Weights of a small transformer language model.
Training: a variant of Adam for these matrices, 925M tokens, 7060 steps.
Each number is 128 + 24 x the weight over its row's rms, rounded and kept within 0 to 255. Layers, rows and columns count from 0. The size above them is the row's rms in percent of the matrix's.

# layer 18 attention value, 384x256, rms 0.0504, rows 342-383, columns 192-255
size [ 89 104  97 101 102 116  93  96 104 112  96 100  98  92  99  94 102  86  99  94  96 105 101  96 103  98  93  94 109 102  99 100 100 102  98 110  98  98 102  98  96  99]
[[102  99 147 112 130 163 122 142 136 131 124 135 110 108 144 132 174 106 130 123 167 169  97  51 109 127 190 139 146 119 135 116 104 138 137 123 166 159 132 114 113 155 171 141 135  72 207 174 132 103 120 115 109 144 143 129 136 111 146  80  76 143 100 126]
 [132 150 154 115 152 110 141 132  96  99 106 130 167 154 175  94 137 120 148 115 113 140 101 156 168 177 151 128 176 128 156 131  97 192 139 109 134  96 100 148 151 113 179 115 151 159 148  89 133 115 164 107 117 155 121 171 150 121 133  86 101 116 115 138]
 [130 121 174 149 192 129  79 149 102 130 119 128 138 126 158  94 128 127 143 104 150 121 140 129 125 148 121  85 177 158 131 125 122 135 126 127 133 103 115 121 142 105 111 142 117 127 133 121 143 104  91  66 108 124 141 158 138 123 129  75 113 160 139 135]
 [147 128 126 154 108 107 114 146 146 152  90 187 132 101  90 151 109 115 130 109 144 125 120 100 114 112  58  91 122 143 121 128 161 156 159 122 141 132 100 109 115 126  81 138 140 120 122 139 127 159 113 165  94 114 171 129 137  85  96 158 106 168 161 157]
 [111 141 113 175 124 108 168 138  93 128 146 120 118 127 136 116 102 118 185 146 156 110 135 144 112 151 132 151 133 164 117 103 183 155 126 107  85 179 139 112 148 140 117 140 130 121  80 187 120 126 118 170 135 124 121 140  89 157 118 139 207 120  88 146]
 [132 104 138  99 146 125 119  90 107 126 136 134 136 105 143 107 105 116 120 171 126 123 130 111  81 116 123  78 119 124 115 129 100 149 144 133 117 157 149 106 116 119 139 126 111 150 165  88 131 111  84 143 105 115 102 110 150 111 112 104 103 196 145  89]
 [132 109 134 111 121 144 139  99 112 130  99 153 178 171 132 124 140 126 153 165 141  97 124 128 128  87 197 119 123 114 126 160 136 151 144 127 100 102 126  77 110 144 109 105  91 109 111 122  79 145  55  98 135 138 160 163 101 136 140 133 148 133 120  85]
 [125 118  91 149 150 112 101 130 134 133 139  99 167 161 121 114 181  77 100 132 136 108 142 145 150 116  99  79 169 104 143 159 135 135 115 127 172 119 147 123 117 141 151 152 121  92  85 115 140 114 152 151  95 130 124  92 114 121 120  67 103 139 155 155]
 [129 110  95 128 115  96 115 153  83 121 125  79 122 122 130 155 166 127 145 173  91 117 108 165 145 146 172 119 131 146  80 103 174  89 127 143 116 136 113 128 124 144 154 173 127 136 102 179 131 141 131 135 115 128  94 150 137 136 120 120 151 135  99 169]
 [113 105 142 132 161 144 129 145 132 107 131 121 188 172 106 101  77 125 152 126 147 132 158  81 195 139 133  98 117 135 110 123 118 106  99 156 120 115 153 119 120 105 114  94 127 136 100  91 157  66 212 120  95 142 110  93 119  99 108 155 126 125  85 110]
 [106 176 118 104 116 126 130 148 131 131 135 150 130 131 128 112 116 144  93 152  82 140 100 113 141 130  84  82 153 114 142 130 118 124 123 120 141 130 171 134 140 121 130 111 151 148  92 114 136 128 141 136 114 157 100 146 157 125 112 115 131 132  94 104]
 [122 137 151 150 126 184 145 118 149 122  72 116 163 128 127  99  94 148 132 111 111 125 136 119 107 153 135 117 158  89  87 106 138  82 143 139 128 111 145  98 108 139 119 121 105 120 143  96 130 128 104 146 155 185 143 110 161 148 141 122  94 142 130 177]
 [126 133 129 133 107 124  94 147 104 129 163 144 113 152 129 138 114 121  89 160  96  98 149 166 101 117 125 149 172 144 123 106 118 161  91  72 127 109 173 139 140 126 109 139 165 109 109 118 146 182 114 133 128 138 145 109 141 136 148 124 151 114 104 141]
 [126 139 145 145  84 132 135 143  70 140 152 138 107 158 133 119 135 128 148 169 121 131 133 128 122 159 118 115 127 137  96 107 148  81 132 140 100  95 116  85 102 170 140 121 133 134  93 126 170 118 146 116 129 141 107 122 100 139 143 150 106 185 143 137]
 [ 94 174 138  96 119 142 110 148  97  92 135 142 115 125 164 110 136 155  94 150  80 133 115 107 136 132 169  45 108 159  96 142  93 125 162 173 136 114 138 126 130 152 103 109 139 121 139 107 121 104 115 122  88 106 128 113 158 130 159  84 156 153 109 125]
 [144 131 152  99 143 174 116  84  81 142 105 163 121 104 116 120 134 125 166 126 155 118 153 106 136 118 101 143 190 131 117 135 132 108 131 133 125 123 131 122 120 124 124 139 116  93 152 100 126 125  93 125 119 163 129 118  95 118 114 123 133 145 130 135]
 [134 146 137 126 127  62 162 138 157 154 107 124 101 155 132 146 126 156 119 110 139 133 103 129 131 154 157 110 116 115 155 114 105 141  95 136  98 136 108 152 122 144 154 185 157 127 142 113 112 140 170 129 169 147 105 106 111 129 137 133 127  97 129 120]
 [112 157 110 140 152 143 191 115 121 114 123 158 126 119 103 108 126 153 110 160 143 115 160 144 136 137 153 175 145 135 104  86 137 114 136  91 137 123 163 132  93 131 146 120 105  95  87 128 197 146 131 154 112 129 141 117 103 151 124 164 126 112 130 126]
 [133 136 122 147 134 112 109 105 145 140 160  89 134 143 133 177 162 141 115 155 144  99 120 122 136 108 131  95  91 129 162 106 140 137 152 141 123  86 144 133 141 136 117 106 144 118 125  92 117 100 101 140 131 127 145 119  99 118 140 106 120 131 166 115]
 [135 125 140 111 118  93 147 119 160 142 157 131 112 126 156 109 122 164  94 127 148 105  84 137 157  77 136 110 117 120 117 134 101 153 192 163  97 162 102 115 132 156 138 117 128 137 142  95 141 179 118 145 148 147 109 125 149 128 114 114 154 119 121 175]
 [116 119 139 139 132 142 129 150 148 103  85 149 136 135 152 149 110  42 143 157 142 123 119 111 117 137 104 167 158 127 147 101 162 134 115 118 133  99 135 123 129 131 118 135 115  99 140  72 135 114 147 162 116 123 118 167  91  95  91  96 139 139 151 164]
 [127 132  98 126 137 128 102 120 141 155 170 119 143  98 133 147 173 140 155 115 129  89 127 150 183 127 133 130 132 158 108 145  75 110 135 120 139  93 160 136 161 151 142 104 143 109  91 154 138 101  80  85 160 168 105 121 144  90 113 149 140  81  97 140]
 [125 166 130 112 108 113 110 104 132 132 134 116 131 171 148 123  88 127 113 159  78 144 134 127 149 132 106 114 189 167 100 109  99 141 140 150 125 134  93 146 145 149 165 132 131  99 150 116 118 124 174 145 152 124 126 138 125 137 137 117 126 122 122 169]
 [157 181 149 142 113 110 131 166 124 153 107 132  98 154 139 145  90 156 161 118 139 136 150 114 144 134 114 175 114 132 183 113 111 139 159 129 100 153 103 151 116 130 131 160 116 179 159 174 117 136 178 157 114  98 119 136 100 135 123 130 135 155 113 151]
 [126 155 104 151 154 171 165 120 134 131 129 141 117 130 158 117 136  96 115 127 106 146 117  73 121 119  67  56 104 156 109 105 100 133 108 186 114 136 142 134 154 148 125 125 113 136 168 165 127 137  97 155 135 110 121 158 116 127 108 107 144 164  99 180]
 [135 145 103 171 127 126 151  98 175 148 158 167 140  97 139 135 118 106 131 133 176 143 138 143 142 130  86 105 132 126 139  97 134 110 139 131 109  97 110 133 113 150  60 115 143 137 118 108 122 130 139 106 147 119 147  97 126 144 127  91 140 129 106 158]
 [131 120 128 151 119 107 128 144 154 150 120 143 154 127 110 115 149 102 133 140 152 131 103 133 120 154 119 135 118 157 123 145 135 154 136 174 139 133 162 102 144 126 118 135 126 116 108 124  97 120 133 155 135  81 137 151 142 138 122 173 144 138 119  94]
 [116 133 137 141 149 110 112 151 164  90 110 151 140 147 135  93 127 104  90 156 141 133 117 159 149 147 161 141 179 112 107 106 102 129 156 185 119 111 116 111 149 130 135 140 153 119 124 163 121 116 159  99 119 136  72 129 127 158 179 117 108  95 108 188]
 [134 133 156 131 151 106 132 123 127 138 149 119 117 162 149 127 103  87 122  94 117 146 130 137 104 106 130 107 133 168 128 120 105 112 104 128 120  92 104 144 131 102 206 129 122 142 118 196 112 177 175 109 130 102 102 106  99 125 131 152 147 107 110 118]
 [135 158 145 106 108 136 158 130 146 129 145  80 115 138 138 111 142 114 125  90 154 138 131 125 127 117  87 126 121  92 120 114 122 123 135 168 138 125 100 112  92  98 110 121  74 132 146 150 110 133 165 141 142 146 150 118 135  96 178 165  93 118 125 123]
 [166 130 128 122 160 114 166 103 134 150 142 155 101 126 129 119 166 138 173 108  84 138 105 132 140 127 147 129 143 162 150 123 119 110  78 143 155 158 155  95 164 103 103 128 102 121 171 160 163 152 129 156 148 113 139 150 126 134 140 122 129 106 110  75]
 [119 126 125  83 104  96 104 181 107 131 157 133  99  64 119 133 151 123 102 135 107 126 113 134  87 128  84 124 129 127 163 125 164 112  92  56 147 146  73 137 110 143 100 156 142 125 123 120 120 133 103 120 125 123 155 173 134 115 137 175 126 119 139 144]
 [124 177 166 148 167 107 105 164  95 164 171  65 104 116 144  81 143  74 102 161 120 148 150 106 103 150 119 146 114 120 113 159 122 133 130 142 167 128 154 139 139 107 128 110 103 136 134 100 117 160 158 133 134 114 143 194 139 113 125  45 118 124 151 174]
 [122 111 123 116 150 134 105 152 123 114 103 100 137 146 138 120 124 146 154 122 151  93  98 156 115 106 113 161 102 132 109 149 123 146 120 106 118 160 138 122 142 115  96 114 142 145 127  55 126 135 111 157 127  86  76 107 161 111 126  93 130  95 144 140]
 [127  96 131  91 124 118  84  90 149 122 145 127 106 121 120  85 147 168  70 120  91 115 112 114  83 144 132 131 133  94 154 138 127 142 148 163 130 144 124 155 110 146 128 100 130 120 102 126 148 168 104 121 118 170 136 127  82 180 122 124 119 104  88 126]
 [122 119 121 109 146 137 105 100 143 124 141 122 136 122  95 112  92 113 131 114 123 136 131 119 131 102 116 153 118 105 160 136  70 148 108 157 117  95  97 134 150 136 123 134 130 172 138 107 151  84 112 114 130 117  83 116  98 116 115 157 150 135 160 139]
 [120 193 137  96 127 130 118 129 163 122 114 156  60 135 129 141 124 126 139 122 111 107 146 139  82 120 138 142 119 108 125 154 122 110  97 121 151 129 145 101 169 128 135 114 128 127 159 183  91 135 140 112 128 123 123 132 144 118 150 153 172 106 143  99]
 [103 124 125 149 141 142 126 144 117 147 144 139 128 117 116 146  98 173  95 110 149 170 167 131 161  97 100 104 177 155 112 106 102  91 182 112 125 113  98 166 132  68 177 136 113 112 132 149 138 142 139 124 148 184 136 163 144 127 130 129 121 113  94 125]
 [137 119 143 129  64 100 128 138 194  98 107 128 140 158 118 106 125 141 126 159 149 104 120 120 151 135 147 132 142  95 146 120 148 130 129 120 111 168 122 110 135 145 167 135 139 137 107 128  96 118 116 103 127 120 141 127 130 194 122 133 145 116  91  96]
 [124 102 133 118  94 147 183 136 110 103 151  79 156 109 140 149 165 119 158 176 139 128 117  63 159 148 112  96 136 102 158 114 165 103  99 106 112 126 124 165 102 118 108 170 122 124 130 118 172  93 158 119  99 168 135 148 136  91  98  98 123 128 124 130]
 [132 124 134  83 172 127 158 155  97  91 156  87 114 142 141 113  97  92 137 131 106 113 104 102 111 144 123 116 122 146  97 133 110 148 145 122  56 139 125 143 172 153 131 135 163 129 176 123 142 109 130  86 101 169 137 140 110 108 146 130  72 136 129 162]
 [103 114 110 104 139 103 160 112 131 128 114 118 110 137 135 168 158 103 175 115 111 142 124 124 128 127 150 148 125  76 150 156 109  99 109 108 105  87 160 129 123 123 114 155 146  93 142 126 114  91  95 123 145 136 142 114 122 102 136 116 177  72 160 126]]
# layer 18 attention output (transposed), 384x256, rms 0.0523, rows 342-383, columns 192-255
size [ 93 108 100 101 103 122  94  99 108 118  97  99 101  97  99  95  99  86  98  96 101 109 103  97 104 100  94  97 108 105  99 101 101 103  96 108 100 102 107  97  97 101]
[[118 135 109 142 111 135 100 149 150 159 159 150 154 116  72 123 166 139 139  93 152 127 128  91 157  86 126 128 120 108 126 146 122 182 129  91 100 118 120 150 132 156 152 178 115  67 160 167  84  91 128 111 121 122 152 108 146 163 198 109 124 120 151  81]
 [137 132 120 122 105 110 154 126  73 102 120 147 101 134 144 126 157  97 139 121 105 165 135 149 135 134  69 123 166  86 106 129 135 140 139 120 145 137 118 155  84 100 173  98 130 158 106 147 114 100 112 121 122  99 137 114 170 140 162 115 103  97 144 155]
 [108 139 142 156 135 146 115 141 109 104 143 145 151 113 128 126 126 131 151 102 122 118 132 122 117 114  85 105 123 142 151 112 143 159 147  83 143 138 112 137  97 117 120 118 140 130 154 179 112  90 120  92 107 107 132 159 120 121 156  62 132 139 148 118]
 [163 123 113 142 102  88 136 120 166 120 101 148 169 149 105 169 118  96 155 151 113 117 130 127 129 149 137 136 143 157  96 130  76 130 130 153 118 100 111  99 118  95  93 121  63 102 130 126 108 138 132 117 124 118 121 121  58 123 120 119 146 132 141  86]
 [ 77 162 141 175 135 112 160 105 115 157 140 152 104 117 110 150 109 115 140 118 159 120 126 153 136 127 150 160 111  84 102 137 182  83  70 142  90 101 120 120 153 155 142 133 136 130 146 138 126 124 119  94 134 154 112 151 118 118 122 148 151 102  80 110]
 [124 102 113 129 177 137  89 114 159 145 106  88 130 103 153 111  99 121 154 123 123 140 150 149  97 140 122  82 128 152 152 179  94 180 139 113 136 130 126 163 111 120  96 148  95 108 149 141 158 152 127 132 173 149 143 169 120 158 121 128  90 152 134 119]
 [116 140 110 141 104 158 117 115 117 160  79 150 132 118 157 113 141 146 145 131 161 111 143  98 136  85 145 107 122 116 132 126 150 150 115 142 198 114 154 132 116 113 135 145 110 112  86 123 108 121 131 100 135 146 129 184 150 138 151 166 128 140 127 123]
 [123 137 157 129 100 143 122 141 144  94 129 128 116 138 120 124 138 102 131 138 127 123 163 125 113 126 100 142 170 109 157 117 201 123  92 115 155 105 153 135 152 120 138 122 112 100 129 140 120 107 145 127 171 111 148 120 137 135 122 120 133 174 100 142]
 [120 150 109 116  84 114 136 153 130 114 131 142 121  77 133 101 154 150 133 165  99  94  88 127  89 126 125 112 124  84 119 152 126 103 158 148 115 129 108 135 135 131 118 152 159  96 144  93 113 102 139 150 169 174 144 170 149 151 121 111 114 119 131 151]
 [103 107 110 142 161 154 137 137 129 142 132 109 148 118 149 131 135 124 129 142 118 136 176  67 142 130 105 133 159 114 134 101 174 129 144 109 144 126 160 106 133 162  97  88 103 141  89 107 116 122 145 167 111  89 130 211 158 125 126 130  98 140 111 109]
 [129 115  82  88 150 121 108 105 126 195  80 160 132  96 108 124  84 122 132 135  90 144 140 147 154 130  81 123 170  92 137 137 110 143 153 109 160 110 147 145  88 113 138 148 152 121 123 123 128 134 135 119 125 158 143  91  96 113 155 119 115 165 130 122]
 [142 109 163 115 125 194 173 115 156 149 128 113 142  90  96 107 143 122 153 154 107 144 131 154 133 111 132 139 141 146 151  96 136 137 112 138  90 159 155 123 127 156 108 143 120  85 105 113  79 143  93 173 109 134 121 113 130 155 126 117  99 142 110 154]
 [108 148 121 117 111 158 146 136 147 119 140 120 132  71 114 156 152 127  69 134 122 101 105 162  70  96 140  89 116 127 155 128 141 120 121  97 155 149 135 149 138 121 123 148 142 163 155 139 136 138 109 136 123 149 131 134 128 127 105  96 133 133  83 131]
 [180 137 109 150 141 185 144 128  88 139 169 159 119 117 105 137 136  89 139 168 155 139 151 137 129 135 113 113 106  86 163 160 110  98 125 149 122 131 126 132 139 156  78 127 117 103 123  89  86 110 161 119 102 114  88 129 132 116 136 124 126 147 131 118]
 [118 112 126 162 182 138 133 116 187 163 123 135 150 133  95  78 120 161 156 137 141 114 134 128 117 169  95  57 126 153 154 179 124 149 149 105 162 108 152 118 119 143 108 111 116 137 146 123 166 117 154 133 111 132 127 139 147 133 128 112  92 132 110 123]
 [ 69  90 155 153 134 143  84  92 155 156 144 132 151 109 106 136 142 111 115  87 177 112 139 118 150 110 103 128 150 137  84  98 152 138 143  91 116 116 116 138 155 125 143 141 106  94  89 128 143 143 112 118 111 139 145 108  96 141 166 113 149 103 162 130]
 [158 144 123 121 107 112 115 165 135  97 132 107 137 126 100 146 127 138 133 124 116  99 130 133 125 149 115 144 111 100 128 109 109  84 202 110  71 148 112 116 161 100 161 165 115 133 173 134  82 138 121  66 126 171 136 111 124 119 150 124 137 137 138  87]
 [119 149 122 143 134 123 140 146 118 164 119  88 127 145  85 144 128 142 147  93 107 126 146 142 153 138 124 103 116 122 133  77 175 117 131 135 123 147 132 134 178  86 135 169 138 104  98 101 162 139  91 148 173 162 129 119 159 112 139 117 106  78 107 111]
 [156 123 112 139 161  98 136 104 141 103 138 134 117 154 122 132 134 102  92 123 134 130  96 123 147 138 163 122 135 126 144 126 140 159 132 158 116 138 131 137 125 122 136 140 157 140 100 127 105 125 113 131 151 166 122 139 147 130 113  70 118 148 165 110]
 [151  63  90 104 152 137 148 105 131 129  95 123 133 126 166 105 135 158  86 149 125 117 111  93 113 150  74 137 136 146 177 137 138 176 131 161 146 141 175 132 147  95 126 118  95 126 111 166 142 112  86 163 112 135 106 109  99 117 104 157 131 138 118 173]
 [153 149 143 181 117 121 133 147 121 167 134 135 215 160 127 177 137 121  90 146  88 174 120 140 149 111 138 153 142 121 114 155 176 128 108 115 128 124 121 150 117  98  90 115 135  77 111 126 139  88 129 122 130 125 125 137 112 138 115  79 105 109 142 147]
 [105 151  98 151 116 112 111 136 165 156 147 125 144 141 140 109 146 180  88 117 140  99 115 106 148 123 107 155 127 136 126 109 157 106 159 113 121 112 156 108 135 158 118 104 145 172 111 134 140  95 101 105 146 120 114 120 147 136 101 122 162 123 102 106]
 [160 119 111  95 123 189 123 113 120 143 117 124 118 126 118  94 119 136 151 151 132 182 115 155 108 112 104 103 142 137 148 129 144 122 135 121 134 107 156 110 134 168 106 125 143 134 149 131 120 114 133 141 159  95 136 137 160  84  85 122  87 160 109 151]
 [162 110 112 158  69 135 107 138  85 181 134 143 122 128 135 135  85 107 123 103 156 115 112  96 128 150  80  95 167 137 149 106  90 100  90 112 147  91 132 133 152 120 145 137 123 123 135 161 126 121 120 123 105  89 137  88 129 128 135 140 144 116 123 153]
 [153  97 116 112 187 131 139  68 110 147 160 110 131 123 115 126 144 148  99 141 116 145 133 105 154  97 114 127 107 193 139 111  98 110 146 143 159 109 134  99 128 135 126 179 130  95 152 174 186  86 149 131 137 113 107 152 105 132 136 133 103 165 145 139]
 [119 124  74  96 143 119 121 127 150 153 129 143 131 133 139 123 114 130 147  96 148 164 143 127 130 186 133 122 130 181 141 101 120 132  96 142 117  91 135 101 165 127 133 164 143  92 100 157 113 139 132  72 109 145 101 131 130 102 127 119 136 116 112 142]
 [121 115 101 144 125  99 118 124 120 136 138  84 119 138 125 141 172 156 166 129 156 136 115 102 130 169 148 180 119 124 141 161 117 139 122 174 136 156 163 126 115  99 143 120 132 161 102 137  95 117 132 144  93 114 102 130 125 141 182 121 165 112 154 108]
 [132 146 158 134 159 139 140 170 154 114 155 121 124 108 112 127 138 133 103 131 133 122 120 110  80 200 105 147 110  90 116  59 140 196 146 136 157 146 135 127 181 104 101 104 141  97 109 126 117 122 123 155 140 126 154 118 158 130 121 127 111  97  99 150]
 [ 76 139 144 131 140 137 124 108 128 106 138 175  90 105 123 133 111  99  95 131  85 131 110  61 110 122 112 126 155 181 138 107 142  87  69 105 129 119 113 123 129 144 134 114 134 152 121 113 138 158 145 124 101 122  95 130 159  91 141 159 126 142  57 114]
 [139 124 117  78 109 116 161 162 105 117 140 142 129 136 109 115 121 114 152  97 176 152 121 128 146 118 170 123 154 113 136 107  88 104  90 161  69 117 102 115 127 134 153 133 135 163 122 100  85 127 114 156  98 109 113 121 128  74 176 148 129 145 122 127]
 [142 161 123 136 155 167 128 132 109 161 167 110 119 115 184 137 153 149 155 100 146 149 116 163 193 145 184  66 122 131 110 137 137 118 104 146 121 141 114 127 139 122 103 100 105 147 161 148 101 123 150 112 106 119 151 134 121  82 135 138 146 144 185 112]
 [139 141 134 103  96 103 149 128  98 138 113 105 118  98 115 129  93 127 125 132 125 119 154 140 113 161 151 131 113 143 121 179 102 122 146 129  90 123 112 132 108  89 149 185 147 133 138 126  94 143 137  73 140 133 129 110  57 125 147 139 141 116 189 127]
 [131 155 158 136 105 148 153 118 127 108 138 118 122 112  58 122 119 137 106 156 117 164 139  84 116 150 129 134 122  96 153 136 136 125 127 138 160 144 115 137 127 121 183 129 157 159 122 124 169  78 150 102 169  74 120 119 149 131 132  84 126 121  88 162]
 [161 143 124 136 137 111 100 136  75 121 103 105 151 156 128 105 107 159 151 129 131 123  63 144 102 128 149 140 153 170 109 159 137 158 119 101 164 154 146 111 146 111 134  97 120 121 104 127 154 134 105 160 122 138  95 109 130 169 121 117 110 123 117 138]
 [110 119 146 151 123 115 156 112 141 120 146 123  97 123  49 145 120 114 128 147  98 127 146 160 139 138  99 123 150 140 149  91 121 119 125 150 125 173 143 156 120 128 139 122  99 130 129  98 148 153 131 119 130  99 100 116 156 124 117 126 161 124 102 126]
 [ 84 133 115 133 125 117 122 126 123 164 111 139 136 113 138 127  99  95 118 133 120 160 139 127 108 132 128 137 119 137 128 116 122 179 117 153 130 134 117 137 146 144 145  95 106 161  78 134 165 120  99 127 136 127  83 111 161 143 149 126 141 115 117 112]
 [122 164 149 122 123 112  85 118 119 147 146 137  99 146 115 118  94 127 107 122 114 123 140 128 108 118 181 163 119 155 100 168 120 127  91 120 129 121 128 117 120 140 139  96 158 125 105 118 152 160  86 116  59 151 127  61 115 160 138 119 168 139 128 107]
 [ 71 109 112 133 119 159 141 135 153 141 121 146 130 136 129 126 105 131  83  67 145 160 124 137 125 107  95 150 127 164 122  94 149 148 146 108 138 121 104 123  94 168 101 121 101 125 121 142  94 104 119  79 133 107 139 116 148  76 135 138 107 124 101 141]
 [135 155 106  77 100 117 143 164 133 125 114 128  78 113 126 112 117 161 165 124 149 114 152 122 157 134 135 108 113 116 135  90 111 169 114 174  98 172 144 135 153 137 118 158 133 106 156 124 120 111 146 106 150 154 126 141 108 161 122 138 138 140 154 113]
 [131 137 119 147 140 132 118 112  77 155 142 132 156 135 158 146 140 122 128 180  81 180 184  97 159 120 120 142 128 144 115 128 114 120 100 123  90 118 106 146  67 154 126 147 138 130 109 117 128 116 148 142 149 107 130 149 157  90 121 104 115 140 147 139]
 [121 118 104 112 136 117 114 134 133  97 145 146 114 152 109  92 109 143 103 129 180 156 110 137 127 148 150 110 125 149 160 132 118  94 178 109 135  99  89 130 115 143 106 163 160  94 152 112 105 123  95 124 109 123 107 177 212 144 121 115 141  85 152 103]
 [137 124 143 108 122 119 126 132 131 154 137 109 166 136 124 164 145  78 151  83 124 103 145 118 126 121 145 143  82 137  96 169 101 139 144 162 102 124 139 112 136 108 146 136 157  91 165 141 130 113 105 100 129 148 129 130 125 167 136 120 152 128 157 152]]
# layer 18 MLP up, 1024x256, rms 0.09, rows 0-10, columns 192-255
size [102 101 108 100 103 105  98  98 104 102 105]
[[102 107  96 137 129 138 118 160 149 196 138 138 113 175 150 124 124 109  91 138 103  89 104 126 117 158 102 133 162 105 133 123 122 110 148 142  98 109 107 158 161 150  85 145 120 133 153 160 132 114 129  98 137 118 107 132 132 141 163 137  89 117 115 139]
 [119 106 139 148 117 107 141 107 133 157 154 114  95 158 141 180 175 117 127  77 119 141 125 148 168 129 149 122 125 110  98 134  87 125 131 153 106 142 125  95 152 128 113 145 102 101 110 136 119 141 151 136 128 103  95 113 128 108 199  97  86 161 111 127]
 [111  94 118 123 143 110 159 150 146 117 101 176 122 130 121 157 108  94 130 115 150 132 154 144  74 139 119 133 135 120 158 138 142  83 150 100 140 112 122  92 143 117 136 172 142 118 151 107 120 133 129 105 142 157 138 121 116 135 161 114  98 112 135 129]
 [145 158 149 124 134 114 202 126 120 131 146 140 109 101 138 119 142 113 101 143 126 159  89 118 152 113 134 120 104  90 171 120 128 132 127  76 155  56 170 122  94 135 115 140 160 111 120 118 136 144 138  78 116  95 137  99 137  94 108 135 146 147 105 145]
 [125 132 117 103 115 145 179 151 124 119 113 123 124 115 121  88 142 154 120 106 139 112 163  94 122 133 156 167 136 124 124 155 174 127 171 113 134 149 147 102  80 142 118 115 140 140 162 128 137 132  68 125 150 124 125 131 103 166 126 126 129 149 141 113]
 [124 149 130 151  61 118 155 144 137 156 122 121 130 133 183 146 173 132 100 170 113 145 122 119 147 119 174 126 146 126 110 136  92 148 131 117 102 119 154 130  95 107 153 108 169 154 144 120  73  89 120 102  81 169 113 142 129 122 114  90 117 108 136  91]
 [115 102 149 131 117 139 124 125 149 156 133 128 125 133 130 122 117 134 137 140 141 155 116 100 104 157 125 202 150 131 117 142 137 151  92 138  99  81 127 129 158 106 153 124 136 117  95 126 109  97 146  94  81 124 174 153 114 155 129  87  87 131 147 131]
 [126  80 156 129 139  94 157 134 138 116 147  80 131 149 169 164 109  83 170 142 142 135 101 174 134  85 159 129 140 156 104  99 113 161 148 153  96  86  87 116 146 145 155 152 128 185 125 149 111 113 140 153 162 151 110 123 115 155 114  82 117 129 132 121]
 [149 138 165 111 103 148 154 110 111 145 146  94 144 165 137 158 131 112 176 131 105 124 135 108 112 130 130 145 108 123 138 129 123  91  95 105  79 154 139 123 129 121 171 129 100  93  93 135 169 144 104 127  77 132 123 123  76 132 141 135 121  93 159 139]
 [131 141 117 107 128 173  95 105  85 129 160 144 124 155 109 141 111 119 156 146 141 115 123 153 101 115 138 122 131 142 148 146 155 116 176 136 133  74 159 130 150 110 137 100  92 114 107  98 166 125 143 143 122 119 115 198 114 170 131 127 115  68 153  95]
 [122  51 150 148 125 157 127 120 124 171 197 156 119 163 139  93 172 113 135 118 119 131 127  65 115 135 109 125 117 101 100 108 146 124 166 117 133 110 112 103 148 157 144 147 128 144 139 132  64 131 129 108 128 130 103 128 127 121 165 126 113 114 136 117]]
# layer 18 MLP down (transposed), 1024x256, rms 0.0851, rows 0-9, columns 192-255
size [ 99 105 117  96 100 106  95  97 102 103]
[[117 168 138 132 141 113 127 136 164 114 137  99 141 134 138 134 129 114 143 154 143 114  91 129 129 104 130 109 104 109  80 130 135 168 111 132 128  97 139 143  92 123 157 105 169 132 162 110 154 109 149 168 114 134 156 130 116 158 150 123 195 105 114 148]
 [153 130 128 148  90 111 109  88 152 145 127 151 120 151 146 132  93 143  58 125 148 108 105 130 112 147 139  97 134 136 165 120 174 126  88 109 139 145 105 162 110 113 128 130  94 136  91 131 108 151 141 145 163  76 131 172 128 176  94  86 196 111 175 142]
 [123 136  96 180 152 120  91 156  84 168 126 127 140 126 166 141 130 130 141 152 104 160 115  98 124  90 137 167 121 102 115 117 137 130 133  74 147 164 115  98 143 130 129 111 153 102 116 134 133 123 139 140 156 136 135 174 122 156  74 110 101 174 147 128]
 [ 97 123 128 156  87 107 118 112 130 162 150 154 138 166 155 136 136 134  97 173  99 103  78 104 137 119 132 166 121 152 126  91 116  83 102 132 166  89 115 132 141  84 143 131 153  79 160 112 140 116 104  87 137 178  96 135 112 126 108 137 122 162 133 109]
 [146 119 137 111 112 150  74 121 133 152 132 141  81 136 113 114 130 105 115 145 112 168 110 108 135 106 108 128 163 143 157 136 126 104  88 130 153 167 122 161 108 116 140 118 146 126  89 160 124 145 108 120 139 112 164  76 157  75 174  96 116  92 150 170]
 [186 100 118 109 145 139 143 163 103 117 134 117 112 145 119 113 112 135 125  95 114 110 143  88 103 145 119 144 128 111 117 141 119 142 117 109 121 127  95 147 178 148 118 137 126 128  74 145  80 125 119 125 135 142  64 143 161 117 110 103 111 139 184 164]
 [148 108 111  87  95 149 151 173 127 129 117 136 109 110 166 109 139 164 144 107 165  96 104 113 155 148  55 153 127 130 109 134 172 156 104 118 162 133 146 138 120 123 102 142 124 148 120 143 138 154 123 164  84 142 107 144 133 142 168 118 125 124  89 118]
 [107 123 128 107 131 149  72 118 134 142 143 138  91 116 151 106 115 142 115  93 109 140 156  93 129  85 118 151 120 114 199 162 104 146 134 129 158 100 148 121 106  93 106 135 168  88 109 122 151  93 130  94 150 139 107 134 154 125 121 126 143 158 140 117]
 [149 153 153 124 151  86 114 164 107  92 108 139 125 122 171 162 110 127 176 106 155 129 129 130 141  88 158 125 108 125 124  93 174 135 117 118 163 131 154 160 150 174  91  93 140 147 157 162 100 161 114 142 113 146 146 148 183 166 151  92  85 136 159 129]
 [ 96 145 125 165  92 115 129 166 140 129  96 161 106 141 116 116 130 141 115 109 132 146 113 136 114 159  99 138 122 147 147 153 154 145 153 164  80 157 103 129 113 108 137 182 136  99 125 112 121 135 162 120 120 124  94 104 166 116 139 140 200  98  78 116]]